config.toml
num_hidden_layers = 12
hidden_size = 256
num_attention_heads = 4
num_key_value_heads = 4
head_dim = 64
intermediate_size = 1024
vocab_size = 8192
hidden_act = "tanh_gelu"
norm = "layernorm"
norm_place = "pre"
norm_eps = 1e-05
positions = "learned"
qk_norm = false
attn_scale = 0.125
bias = "all"
tie_word_embeddings = true
parallel_block = false
init = "normal"
init_std_qkv = 0.0389
init_std_o = 0.0483
init_std_up = 0.0557
init_std_down = 0.0557
optimizer = "adam_hyperball"
learning_rate = 0.00546
beta1 = 0.9
weight_decay = 0.0
lr_head = 0.00954
max_grad_norm = 1.0
warmup_steps = 385
schedule = "wsd"
decay_fraction = 1.0
decay_shape = "linear"
final_lr_fraction = 0.05
batch_tokens = 65536
max_seq_len = 1024
doc_mask = true
z_loss = 0.0001
train_tokens = 397600000
max_steps = 6067
dataset = "wikipedia_en"
Each number is 128 + 32 x the weight over its row's rms, rounded and kept within 0 to 255. Layers, rows and columns count from 0. Numbers have three digits each. The size before them is the row's rms in percent of the matrix's.

# layer 2 MLP up, 1024x256, rms 0.0557, rows 514-526, columns 0-255
107:173109160157092151108118105112150111124102091124121143095163135086190136123111113105137177148185142125168154112112158145090085158119132165143156136110153088171119131193071122102137128086132050108091134172146154102174093111154119118147185158143110140118085135166138190086073145153114201097208126122125167107147097146095150119177132094132120199080173067114221089127115165124137111112146124148171160141157114086163130140109145158087098206107104117110137180144130116121107139118134157123136168117101202095159144091122199180150059109129109099137106139082118107104234112114198146156134140091113140127088106134178109111096138102119119081074050154111091081199141125128137108186105090160140072144167125141177167112121095130121109157118142108145140158140109102148119112124105189
100:183088172154103085129090176110155091076138109131144160116049113121131156175176117111063106104101201150145154128115122072116149146150144076147150167180103153064128128168177109097123143069142145125113113156156152102166163073078168159115159197139156161136091149124114124162129119083148092112154055092179141146138192122154136156140151122093180171133098119137107112134112123118159162156130117154141136114106103125112146198122041124102145127098123133176127147118113138104123115162082110119119122145140165137191038191165125140065128121161093152126097122133149160090157138149109135096114210134050161162109112158153126131071158164147125113189120125112117128153098121173090142124086218113150133111194123122102090143051090171129139105145136136137139099095114120072186093103091160
113:153121197111095127162137092073093108133072152120120162122132103172116144122092147112078147091096068056153135137125133141082123198168159111141163126138075092133076052163131166136207099127123158112094160192097125120121120167142107109101174142182152151114155126159059189129126131160115132129069123159101154100145106118112170128191118181120114120058170078124127119154099155184109108101178171091177157137106178126183082104121178126114188162074148149148139153164170131134091122105144136127090118085112159087114139078106090079148146147169134095076121108171117096132179148129144114155130149151160127145165126126134108105177182143123089106126113142072108089163110118137136084134075186172110114151168161133194177123100092111196113134103092140087115103069140141102068118072135119
096:183109130116104046137124114094152159070076090086156129166129139185137158130160163154103167130140152098152151172146148113059146117154142108163072186147177096119131111068169111151159119117144123141148095165100123100095026145125100107127085171117137122109096142144146109140157192162106109115159150187095181126109093121122154094103158151083176163144118122101146080115122129141129053118169160158174113122111151106121212145100168148124191111030098150099131067151125122145187167122088114137089109151110130115085119094154114109094005166169144140153092144182157126077140158146111062140124104133179143143110089141123149117191096142145130194158145135181114068133126146138109122115068134161140116098173154130157117090096115128137124149139127069129112147119143168113113167120144090
091:203179124139162107128142144097088158101156069103122099136159128078137150158144087172141115114080118127180158103134132159132164166167129044138166150121108122126148125109162086133101121116083114143085126064120117160173183115088255088120132117157143109178100185120136159148117162168115122136083146050144139131140061128148140157140103096116107075141115137127161121163118142095163153123164136151066174169145120135113150117126078169139103138063146160108139098170125060127119138203116173147141138115117144156154113065088190117081157113161112105112061099156123151138131077196122050131087161123093116131095071104152156137117079140132090096123151148155107117170129146137124113160127130128154144148163096112113163152141117152061092079093118106127147152099128131101131125132152141
087:103077099129116197112087143149110128155157141169100127098078102154102149113145097153182096108198153138143126056127110190125151198114126142096152183120118123164087105129101154130098095106146150163153171135173099107149160058098167077198082091133153127154126067144136108048141091171184101082099165160137119161117111091122120165140183137142147141102142161116136146153114108103147133089133066156101150131108095139106146143077117101145090095153136150086158160094134170102147151119070168128095146115144144099225085165106090148132147125113129179104117136093067103126160132135165158135084084062120202127137118118096133127113172107143101173135115121105221157173152104121162159220126116107108097136149141166199153132088125125161152092172133138153146173128154205086120111124118151
097:107138122119145091112047044135134128134125087035248102138112175165140077137128156138126137156158109129187094122080185120123137110120140095160175143144130087149145114107124101157138133118093081137125140095147155152100133093113169135134109098075135136104040132120116158110123126070141128106144196129125119136101118132135126131178111164106148091082170128139129099136128167121155143076093166149126204117127102101101198160116130178090081124123124105055125145185160129087172161102121125118169121119096177117159117096146186139159133144132089137109094130194137119146182112112184186158079193141164171078138146090063141120105135159154124097107132092131119070168070129110106109133108107101131079183080107078108170179078127114124124138125078065179144161134128170133127131171132166
078:124108132130137075073147107116148165101152177133098123122207098159112160101110153126117090187136097092156147083091075128128099120163163147144108136098123127103066140138173173137218096141073138123190152122169105104142147179107135075095087116122074088150149115118151176075090148072154136102127174098153185039168122120117144086158125115117122083114180097117114079115097108139213141140148171137071187141149144125253151148120147121139149121093156162146125133122170086134175138152159201144102138139100161117119111124130097127121089136103140138097176116160123101105169093166141100161135083072123121098148120132118140149174116084113098082175099113107133117105115057139117139147108152157163145110099156128161127053180127144130096083160098139131182124122074177136097091073085152
097:135142134180173134154139108135091112131156128091123121140138162112172181139136105123121152108165112149131186123111172132096158094150179055124138167175164130127084079045091107128128112181081103128153159098109183062127089130099128110106086124139134120126130091199160098132146146185143120133132091146188100077122162122126110138176107072114123100080129197066123131145087137099150140108154154120142160156144153075067133147116136123190137117080177124113123101141114110096131147185124146165139057119144106121112139098147184193161117084145151137135197125113168150046148113128172162151123154118140142027088092115091130153180111079157124130170109178071103157165159081150139200079095129157102169096150078183140140156183160153158187122123112115121061152109101098150153118114143120
122:142117076093157150111085109131042126089073121196099121119120156168150160140176121109134121059121127099148108174141111186125149085103088075142129139194166102132115132124145141130128104082146099086126143127138138085146119112121119127134048089173084100013120063166078096142090141182152065129079104101173115158145166165114138117192092124092170161154138124170174153136100197123100150142144118127160111117148062097080113184080112152137092104157142106102116134162132076110103146145075104130142086095081168109200111099117062137121095166178147156133100109103103136077135153167158171140125137125115155162159176089152119107095125119111142078134119109165140116222144098159079068141137139125111175139166141159150145144130139163134116126128073149172145175128101139155161125090106160
110:100103119092149143068071127177109164146113133134159181178121189078104128158181146106150114067097135156138148136091172216098091139107165142130100147203148189143095125133119141178157082085095112080099175176129144099146155125145140070175104140105188163106101101156127181130087129117218143120146144105153124123088147127103162141169113112154129136112092118148128125152124138161111191110080196135148119133153123093092116121064098108165111140142107076095120105097090087119155144146111114134160116077101160146176154130139121135150126134141089121135072097144155124147130076089123204154106204168095192143177090202135099134127038197107060126123101143134136075151151154156150083136095135069106079141139114156114121082154148133099113143141109112142138105121130083170135060109102131
095:136185074156099087130099149133140116122134080187091108076195140163120132090165096063127111173128169126160114145133121174163119141115119102143118174110091128134106062102142173101131121128122139117099144135195146113086134111130171105167118107108147095093134128146119238121096150174188078112134144082119130134078118124113170131132076114118154126151131132169123154118132115118110042148094121197085123108186122133144113168029202114150118124122099126122158155123125125124135152115179144143151118071079128118117134048129144168123114118144168151139046071072119094124145114142149113201118106103103165189156130133166128089125126099105089150112153104091157098180104086106107104165121097128112088125154166183149096162141104053247121138133126088122109203142128154102116127107111128
097:117089151109112171163111132082081182166099082144111154152086152075107215092098171173079128137136130146113121135115139193141135090134114141143157130128144126071116133151147135113057149111098122098145158092147150064156128096184149155108115177206067129104141143067142136061128124161120151097109119168121129156109134122120164142132114143161096159121104183140184100149141116086141057120195101120137090121064150169187155074147153162082081173161105113143128082085116123132184114148119148133107191128130174152076166151152109059070126136130099127174144108176136071077121104199143089144064148127109126116100179086178117104114087135162094135088097180135108141162174117115161068095143144049127144122172129124094167106125140146157145124139190132169121160119138139149156139145120079
# layer 2 MLP down (transposed), 1024x256, rms 0.0558, rows 514-526, columns 0-255
100:184117075126138135106123088063119142107071117175136144085149138084101091198084180098122126083096159101122084123137154099142152161150169123120176119170090150133078095090102117164135140133154109161121149082174199133173114166139207110131094131126130136143131141093112113193075142129128079152192161112147165109169195141114164131139083162176139123113138136122165131163066072128116162155155072119206156121099136087132126188055088135089165095088122120086142145158171147160159191118146136117141121071131149150081139149124184157151111112145135117072101058156112161125122100147107123124189189139111148153104136133111111141173151142104112087171116147138119103128179139137083090147147111175148148127109121123069076113161131157125131088095099131095004147170127101088093120108108131
092:103153130097124110123087176183141163118159087212175106141070115124138104107154124169151134148101065128028161188096166089117119096132136170139160104141168103115190114109100060084171127102144102128131122125130135098143169169135069086104129126149157104106092115133164154123149106114115079059127137119099116104129125085154115160165138128134131154092131097159086150092131150086176088095139174121052135163145129184147137136142150138167059098085159085143122167144077114152140159084106077142140143165170100128134143123137107173120156137150097157136101146129098136104123144171138134129164076102140146196145148130140101152118110063104123177035048125100108117098140143169082061187106137133115135177125153132132161066133094125202194040116087142142144157115130099105109164101167132
103:202055191110153161116137134139093113150104135084112171118111116051111162149168185086101161125093091218135142138209103138165116108170183065137082120120135135156108110108138166131192123189185122137145106091177089121068117121113095087138112116166154122133121117121156219112078090105130105135098155111162159120154131182116102116107087141105138141191102129108134129155073120141110091103143139107109129124156136116171040153128152145113133068137187132164141120088166142108131113101113093095142131111110186066138096143067082161093134128147148107103135176109144081133192167198088172137097137127127104158098142154126099136126133144056100114095151106087087111164121102142124111110057149112104078145108134085134111162139137135092066139128111154151071140172134180122146159063143112
112:124074102076133149138093103123132158133137082136086106104205206129113134134195142203090156124115126069130116175110135142154148111158046185103152103125190182096127107119118120136121080201139128125152048094149072119141140139105108113113151126126079157120131130109111177142119151116183161181153188129090098173133158149114163088088133115162095158094184135067095071137070113163151139172128140136091119128145169153123086110161144084125192120121156109109113165159161149112136120126112111076143137173140107153133101177117123146115107142169129127121178133104120106088086116136088134162100126050109162112160109125130149116171102192112216126093139122079118092111096134113144126174132141073117143128199145135164111135115132144114234119098201118072078117104161176131177149099130129
087:080101091144141191058128191210196088160113109099158154125146109114038165103110112163120129103134135096163123161115132146141217133135170133083193083124102146116135103111124114154141086140148104138132131113159153083129147144144113091135118105102126079172165123110130103140149138101123169145108122126081123145152139136116178104111070176129130035122147108151122203170120103097142157134102177131118195144175108175162094135126170144102115134177123123141164113101196124102138068139120152159156146176142132059175105167173102113073081157163150129116091119136133098063130156138099127149156168119120079140173191056171083135100071153198102102134137115050118120148097158137113175120094101180132107124128080173152141128129137137077154118097102115119068098161123125119072160140093118
095:169089177118121124161159155118139122133140128114073132064136200053139080137161155172114141109103089137079063122069122086127102101104131124166123091127127140094143119154139095101091144106131102109113163118144140100149104169125092202134088109115159237174134119198053136172155152097149124138133070121132152109149133160132099110136150050178073138167155113136091122135120156143096124082097103075138146101097196170159117110127123154082087117038161097138158111154175147105174155124100087135131174126145117136144140103120130150122132149121138139128131100156069148074186169158100129164117132115164126153167164068079118133152149175131212161110142153170122084106172177188120152114111111184125156127119158112113149148109099100114124091112175134153079040150096080176093137138099124
086:077108122144137101119050078111170120100139154202119131138185125133146125115090133165138142143101076088184129075199155139171142137128152104105145032086141187134093116086071170126162101122108125127176093121106122176126131075105083115194080114108064082087115142181142124121088098097198124110170186149160096147122104159115152112119177133068158141151123108143095127094131100070174110133120160090109183106148112113087133186199105102178111140109113131129109135115156076139162100149134116129126138158164150138125197128055123158116088124116140095108199125139165142110111124136146122052105098150171124061127103131092123147118134126198113102154107107182161106117083101118164131104134079069120091105145096154130145093114152122108097121133122195180064107133129131103149127083132067
079:178109182137145179147110176172153132090103113141161187110098140126122198114142090157166198181075116130116101156149137148168106093097114123105106096105092088146157154119133170191147168133166143140142125159143114150163121129093090117092139108159151140137119101104176110148165127089128159137163065161122137167107155123160121063154192185091115173080101148084153119117114083173154139138125079102174196111145136108153095146066116079108142114066113162114179129181106137134117161060105186095142093143152122135062147130076119071116104132107108146114184138119148159132196085190063082070037085157047059166070115108146141161071146091127105075129127157125072137088161145100125118119141171153127108139107091130138147152130136115136141135126135155104145091123110117109099125150138101
095:108159094170158104167153056121175120152158170156134117180074131073076104155140109073104083176213101108089058105128147154139152133151142159191067085084150138106153175096139106123233116154139070103175176180124126160126151141103109156110143094127135191121081129175111096181121106067108170089098145153123133118128120122116142095100121105126081076178141135042104167107130097113126090150159100118133094140134169095116174126181167157087139134112112125098138104077145147133121120099090117153136074166114077145111051135166165157144110115158135134134136133100170130100084146098083061120114107103154112147095097111106126182130155096171095167176095102154187131161121133102104168104134097126123107120107103108080191115148090093142122113114201144122119162111175117168112090119129168
113:093095091103119170124097159157128145151096118114092117148103147132172121151060114140139053148080165071097182167094159193178134074165131076095072124095160083123143132140116147103084188163134132169250151125144119160184160178104150071086059089153131193087153105121091112123176104127096095111116091147100096108105152104134147100116152166127123150169097138179096192141078156136068135070080113177108117178134089091173083155130067130160163152115135104142129131111151181156141170173104154150157095178110125109113130153105161199178124115077105148150122144149120099082148128086116137142105114087175095130099167080140099153122146104152109110150130154121151132127099108093149097114143152140137169169167137147083151138068084130121162099108136127144110107182119140151119190167117106
106:098100116133103154154150113175126120097157086091175181079112123078152106131186115180137108168093178143129101108084175125165134099150114137114088120163102165225157127095175143126127151111127128120119096157091153116098181137110117170104135143180125167072110142139155117055150105082069156153164161149075130135141124143116157116082145122148100174134101119063094173113078111131115078138065096148149133162146102135156075116118098070142167150143164110115126131154169128129130120121168107213167123190143156099111127140083133160119098121134118096073121153090095121059139172154141136133071187181148121122081174150139145139163158122098082197201149109136070107128166153102109128067112132000122115107115153112149154106117127148077076146112177143133159107137119102148113116115147071
106:155173198111140166155145083152090090053146191079137182148150135157119100163065115122093115141146088115136088172115150108165152115139068134064098097179135120138178138118103102087135109089148138165200169125057096064098096137070113115143146112124155122153081134183088113143141151097160071144121100088130106128134091105151141127099144085107092121138128123080111069081083140146118137134168144097144144143135162155150178168165176162118105133118145166093136109113127196154202131139144094126092114122096108076124134186087089123159108115109099106151171139182128183143119109104133078104115162114120068126097161114158109125121166164087104151134092115087151069155172144127045099124122106092119176141123178138137136183123121111082102130176103109129072129185157153087167122027150142
100:156130179094110086160151132130095127123144162115073193141124144126125060132104123144115106136125101060078104147187111194177126143075146100140186117098152110117097104176040089175125096104112093149166109143101090142068156172132098065128119159109180177166119133237115114095152171134118129191110130160075132142125127110159112117124142153097113073135141092143081140133141081114153120102122138070151133116162084130124114101144109122130150140121098087083130188178107169138121091060096183087110233107189181094145102131145186111147125104155205148141117099133098129072118132095103149124141144095094038129191122086125114139126128113127162156174139145136110100153133097127144162098094068141153088191127139144139166131123089093132140158113123125133110161121076099119114097080111124